python train.py --head_dim=32 --attn_scale=0.177 --init_std_down=0.0104 --optimizer="muon" --batch_tokens=[16384, 32768, 65536] --steps=4124
Each number is 128 + 32 x the weight over its row's rms, rounded and kept within 0 to 255. Layers, rows and columns count from 0. Numbers have three digits each. The size before them is the row's rms in percent of the matrix's.

# down: layer 5 MLP down (transposed), 512x128, rms 0.0709, rows 227-273, columns 64-127
# up: layer 5 MLP up, 512x128, rms 0.0979, rows 228-273, columns 64-127
down227 099:095051130091065092131104069051122079163112139095148126144110144096111122080116139137151177101133096129135139190112145111138169126190128123103113137161059113132134203187145063111109136140110090
up228 109:136173174166114154125095142164161165147087087061127155075122091132102172097130107088083040140170144181158122181174068101155126105147140185094113177119088155155166139131172177140147105130082177
down228 109:119170183079106136105153117138149119134136113111176107168153086087056130100159168104177106130069165123115145128088106105059152070118082163158132140020066132136159133169173121134155164163131109
up229 104:138150075063146179122138099093118106089154134154127130125063167165164138143089126131140132055119053171125106088135129152103090130103162105164105159167107139106091105178110123137160144139208110
down229 101:089127068172116139145098135171140119152147145127112129042129116117115204106100165107164119099146181081152146131097127152218151118167138109100138035152105164169086187111101136079102110117074099
up230 098:081152168151135104155074127138171063159123141115156170136164186132153165139107122138136126132109109093088174182161087125127084119109106131174142137139134163135125126111138118094063093123094165
down230 089:173100125123098107164097115105137102118126184114112122148127171096142120137111110138156180154091122152149107060063125139162091152107162124143109123126131106140148142027166144175108118143178117
up231 117:164104105087132149131093144163138184115129153156069205171132078153115178092134072116204139127110118169096077110156182116084123108169138115088165133087112127117186118134125156184155137124143125
down231 111:175094135152193128088111162113154161144099106164043148142129065176143115113112103154109107144139127135134133127123122070152118143120130138116127159106096058147190123126172136163166165075126084
up232 101:112155103096091098084137141128149160184147152122107125117164093113145146068126146146118132086183054138081098163169131137086101106107153093085116133144102134087126153129145204169078091122076110
down232 102:163114177146125175135125108116144142113127147072166069163075161070092125195105101085138161150113141153152136157144096083086164185107151135125156096135080125126109079159137174105135118133141084
up233 108:138133127088112081130060152152117084117131125082176158101108109196149142091092148108085138120158191094134172108151124128111090161180174168161088113113173146176172158131111202149130118130120176
down233 105:146103156132094139102118179108138134084160071158109137094133105105104146062176136178066137120193135119116059112149168156117110115131148100132079100132134190171131153133117129140123173079179175
up234 107:140142169096152149088109070131126132120134099111081097122091162088176123180102136138154179132173148180113137147159113087034115121139113111169124080108188137119134080119184140133129106137171144
down234 099:128128170163114171153132215106088150091104131112128137133148132118093094120179116100155099128093096095165098140162078143118083101160128114116117111157141173098152134141132156102160090159160145
up235 096:146102160148099125116127173102063149120112180068046139118116140181182159128133136124122124114094123132173090156129107124190127126095138186099112175126172144097197125167123132204200124145125118
down235 097:090118162078076126176076156159164222122101113146155185084134154085064152134161093131105152150098125142086138147122120137100121129160118101117085159106147102167139088082107035111110140126116078
up236 091:149182112134126121101142128096108147116150162124155134131174153116185162104099147088090095179121083137149157102127143117148107145122127123147158188113148175115118079183063061123130123111124120
down236 101:144104149159170134168132107107079128149138099126198093152127141165154165096102115086150063169163059162106109125148132120069097156067120140114136134118078085130175107189120105173144038106093147
up237 110:159111130094135096072059073116129159134127116140099118107134118118133148159070126122098174199159166123133132098151150098134078119129173136057125147115150136156154126144088096127095087168149131
down237 100:160116076129112079097162096062111081144145197085122075087096106102160116180101089134101155160144218099138123108148122180073089144120130093125186093126167115155104131144146113063142115081094139
up238 079:127139116079105140121113090117169136116089174126141079156127102038177101145121116121177120097136136142095185098146085133156078109132134136120116115121163077170125138145140124158160171188120140
down238 093:138105120195171122124140177114103150160117075093109113108151182112144131101117146141127126140161094094141101116176083134107088056106102160160115124059129158132099125177129120150135127101132094
up239 096:110104110131140165181194136116108140126168183080095144145114064133117141113095156118127124106100166137126125141118088116145125143067181063167107160126131110157061179114102138148128170153110179
down239 093:111076069103148127124085128130152171153148151061186150142102115112100145159161125134124109170120139122126176182110131135083131123123107133076129166177123111070129149131137162125108140099087124
up240 101:115099086143087155166121097184051108114118125085161118166128147141070166145120138137126136156090109126140121107097173165079130176192097142122153114178133141144115139121055120126089164113091120
down240 096:097169156106162077151138108055154113114174152202103125146134074135174152147121102069153114109100147120095130131175112138167115134122142109143127152108121163147176157068183114126192120120173128
up241 096:157143098060185179116099094089096114173150149108115121169119166110117219093082131143158177118132161131146139143170100132148186117127136081074112102161156112133060139117131106124195132141138142
down241 096:144146191128139113123143090126109164151128154128162127191170041149088128213146097120164148104077121143106144107149111160190141181079099142138131113084089107139195110113108102080085089145097092
up242 098:141156132124075153102162096162126180063121145159136064050061128095120063054114132165120164106133144122195086122086093089141127135149132074113118133174120175181138168118131107182093150175158160
down242 095:114126108126165091084107149113147104169072157095072125189166090167106078139095092100172149102124117123113064148108136107095106122140119154152094143116123153104113092165039115154075155134133093
up243 110:196129088142134147141134163107164178081167069102134114139146153120126109142132090121158124052157114101154083124129095132149091111135078059116144138110156180097142164088214119164141187168107134
down243 095:135144108110116130094155111096109117134128083129179109127115173083161141087122082137145123116164138116126132122103110157154108100142098072129156152149119126182145060089108125128205135155198159
up244 100:136142146131083164138150165090090080093149141182058102224090114119136155117116195090073062118097164162175125110136149093048170121079131100155140134152160179167126155187162131114117152109114168
down244 097:050159066143122151136128078113142126185202078111113115134131168186159102146124117141112173136112087073167119140111128144069116131077128144125150093121114145110104175167105116136086157112104145
up245 138:115175077078136094164070123093093087130140173142169134090113163140084131115114124078141133084107115193134196115080100128133109169153147210149118159152132098144088150123099107091122108127146142
down245 134:160165148096095099118089085145161147106177158105140113175172118100109103104077184101097056140202113155129126104103145115147145159082059136142051155117177127192126059100119137077148144086158148
up246 103:134165120111182129212123145188088107133115126105102133097149169131202062140103113099142082131186122126099116135178162099128137097180067124157137127123119160136057116107149126161105097122127154
down246 096:160108121191095164144120125133091130144139140143132175112092141179093139113100116122153158175118120117133145089090069175154124195094137155059160126151147085120171174114173164125145122123103185
up247 106:109143112115159147132142070179065148155140085122197097085116132115055147146106138101113120159107112079131192141143188108181176135166130035113133128097192113145142096105146127102129157159146153
down247 101:158139126163165148174159165063128134090142142050120124099189101106084086160103126118056142184170128105123078128130117157128105092122150091117103149121140131179097119131179101160111167092159109
up248 080:139135114136095101135106083167173147134111182090024120117156100147193157101112092128044093099133079162168180102158101104158124087125109131119106112119144160094136083091074149170167130105109099
down248 098:110088129178109152119133178135147136092112121126158131111101129097099133140116140175144177108175134149131141127135116175153123155115166111094094034103054121158135122173178117109174138142167144
up249 109:062174114091071168117137086103139123127097162152122102164122147072140137088164134155151157093133134158162138117155111150145140112145169172140149157177150138139138120048159054133119135128091180
down249 131:122112169098121131110121107151160167079115129137142083089145120115199096133134152119174164073155065131103102035103137123127135174140159115175084172135113128179106148118114154093157080109147142
up250 100:111171103096137131112163133157112087164145105114127174086147134145120110126089151160108111123125074173138111101106147099104146133148133091148084115098159126102087075148093074111163070142130163
down250 100:121133096159207122165049159163097118148119170138116061063120115104094086078181125160151091169091141100097160130142156142198131100121128108156143157136104134088144138132130146139144133158123168
up251 115:121129061156146130148121122071124068126173124101140126087079167163132136115126134102116123083151153147097125084125147116150108162182090136152109110164163144172122036124163124215105081114088199
down251 114:102116138074113071085186164126200118100108195134126130139112175086099126116108165104076090046133159115170146124144139105116072148162156076114145098127075128194038143132149118073123128112123128
up252 106:102132093151099125140065143121118070115150111094112128098107120106171128092115125089143087156103124104127126137105185163112099060133119155128127155112137130196174095162135155147078150123155137
down252 094:135074136139180144137060131097149134169126152089131146152149114169169164109151199147172117171139152149199136097117105083124159219147098082146081147188111134137077160084121141073113109109157132
up253 122:117187123104073166106145088162085135072122177118124072135138099074187155107080110134149139125190078157118109138117158149132140144157082147084145141167133088158160144093142138148136146133090158
down253 124:129116094086125076139150161108161106174100125147141212166081142091089113154156133143169118120113131109152092059122138092145138226128162158108107126160149171081133057167136098158068072125128157
up254 083:181073146102130128158127123146153108159078118109095152136114171083119149142098122116068118117174133148123154099124104146058132127139159138131051139166153114179152133175139093180184060173138098
down254 101:145088144067129121146107172161080148066103126110136164110149196139130124128100140141062135149085168130094169130091166126123140052171141088134139095108132081141138125081147134138169128125113085
up255 092:094156168152065121128116132113146120140104162131144082125071101110167175104108106131122069184133091102153173145182177105126130111140088102140115151126133089135126152115105179093089116127113160
down255 096:083094119160155093143141160119203076129138185130181090111120214161109152149156140167131121143160129071136124060102149149149151153140067089070055143113151112149074139124096099139142087088150155
up256 104:193178149084139186095139057062230189106116065138088128167153129128181122079089093160079164096119114139087125156149108093118097108120118138162133127124194094099170134099121149137154100134098166
down256 102:141156101149198093110171115102087115156199096116157152130102110086112095128118115117124131113077062089071167169145174128063165132178140156108094197120082138124131148162140083151154149095066108
up257 093:139128093111120094098143140109124143139131176105081150124117149124142135146117162152164136091181100096155107115099161159127097211114067121124091148126168111132129122126125112135119108099117145
down257 102:127119158104105136179110136111072161120087116140128164116145109144090118129159051117080158114121169103106135155102132119123135050160106123106122137096125081083164050117159088146143119134169106
up258 110:107140113149135098167208144093115130121123154105126116125102132157150109144120199111157117115081109125148080194131141123189132086173177104134080143107129155084103078108062146101154106159109136
down258 111:131122160054148145134135132190136169093130089103111099081069110121163057149159143151137113105128109130080086091163156153121113132115177149160134097132170108122122084117132149161172138061122147
up259 094:157118165142185197131089143087114152159112126139098130095118190160106116128108119123112134085149122114115102116174070081119213123198147044076138168197119101109105141154155113139163187142125207
down259 101:129092100110139059170183157125099111134104178144159121115114151077151125192156130107167152167138128115098119162144119179172101154109149124123120082105157190133098080140145103082164110158171074
up260 089:126140153168162171072127134150162129113145165130135154104169109133166151120126116130144108142126180109117162117150081190186091141126129097110150194132177136130077158170096153175090177181090099
down260 081:134098166105132110099057108135069188075105108131148193156134179134122096151128191086124098201160144160086136157132149112070107070172141111097122182103084101091108126115143153143095122135163089
up261 093:113092104151146162131140163132131118165117145081136163111093106075115129151188098129179148064135132174182127156145056076054127106125073161140114176106145141122130178096139140152127163170083141
down261 094:150130118150091194139085133178144176111135107097118128196090163129058120086125183150052170155107140087103148145090114120157137105126088157133121106116156156130131106086129133149090140079098151
up262 101:198086105123135150198129115165156153097119086139158157132160132114066092167147103148145178166123134116080130079149152073117108116128112068178158175103185110130099088127115100118128107125157134
down262 102:132124119092059075135132112174099124138127152110179117176106127154113139092149128165124162150111096118126139133155160090140119077142160130166078100142143073189132125107108109088087072175151167
up263 098:138159128121154157113154127126173165066115148111117165119115142113176097114170084104120116083144133137042144182154155120098038129133156123117113175137161149166142134160162116153158081069093192
down263 091:128095103156199043186156114168100070155130107149101175183139148162139106094093154120118179116084140065169142128120046117169150105120115136108100169109113148086108206165123102129115135108169119
up264 101:155087143106164178164133101129094109195112087144145093099107069094078149171096124077145110147168102150089120147111146113131147183161092179116187125103130138088152088131126111145136101142096107
down264 104:163155058133093161153087090118118147099076096127086115124126164122178114151152187111079133178087103143149150081135136166074091164147138124107191128061087145185061130108188128132135149146113088
up265 085:114172152191117158148106170139123121128142111118099118155112138142158121092098138134130101123076130117164139116148130122135160138139148109162135128142118204198127093160124134157101102138128191
down265 084:132127112083129042148082107071087173124130149109155157166121100184098107100185098100163109157151141103153135154094133120127114138132084181114096078165107158099170176137098139148090188098148079
up266 099:145120138122165194175097153141117125210110146162110127137144138112062135168118174097158109114058132133156164147053138176098127168117092214144111158194129094083169176126106163140160116177127148
down266 095:137157202164162139085124151142099176147130126155112086116171157167112122176146137142049127131166136120048152106173167112151151059167101106126137154131131126045083143088129085090126083136174083
up267 100:151192095126125168126138109153068137095165095117112119117114075108122173099096132118181112167108146125141096148128115175111160146103138109172152160127095187119137113098134193137142118083070100
down267 103:104171106134083078127130191111170184167102122103136187115150120145148120075135093104053082135156134113163132126169152096105124194093082120087139131086136097090073132135137100102151129157118160
up268 091:117200170117183121127154072161122139161083090182170096090143113115130126134124102120129156145127227111121119153138112129153108099149157105199137139058136102198112122122121167164092134104050118
down268 084:119110101113110109079110122177118125068157205086149107157128194164144080117156182026134102113138128118120153148080138156118078094153095144135121160183130155098134153110115178134117129160190135
up269 091:181145139138140094128125135089154105146140179141127138153171147111154102144139130136144068124161097125112124142144089122134115129185086105099105125106162136082123098133138065155061162081052097
down269 095:102114095136091136143142115133056137113111128121147178146079195124138129114139106151209172102094122115133171136085134121102078132234098127195158156161106196148129162161104122104119150117098144
up270 098:135153111136142077105158131141089100131090144087120119113089116120159116164141189161210141137130174159119148080066087115167137099132107145100170133108163157157155152103108137112094126121101131
down270 095:119132197152079123149067081129152153142096101138129142175123141180074153123107149086118097143138121107134119137126152073135088167178134154165136021191134126102139097113172137132097159112120080
up271 103:173086125095136140092164131062139119172122131086115153108097116147129115132058096128133109077079178169122131067189119094112067112126140125199143179108142165147128087051150103136178137075130152
down271 098:078195145127146146121105160161139174105130146172116159152165172110135149134123156158150197134116049081166163125121130142105092160143112127108128136141065094150075159130119139125100101153103102
up272 114:139151119188107116091104130108118115060128141088106024225205144077131148171131153112100133168069138125123086123102100104131165124146136155146127112113122150153110117174086170132156148169119185
down272 098:132169150149121126208169117135090102155071134140147130113099112135106141104113089097105130108138174081190156105136157147145136145093128160109077185153199130122126127116206130108095090132156164
up273 110:170127096169156157095142093126099151149097160106164086123099138111080114136097112073126131130094076161138133158120148144101128149161190130140170183182059165132119089175067091109153148181188073
down273 095:206099181094171115145131142102205149119090149196082123100118117131137143114100064152086110126145126148069115162182148071165082121097187110162120156144173133170068144120096169134128116061161122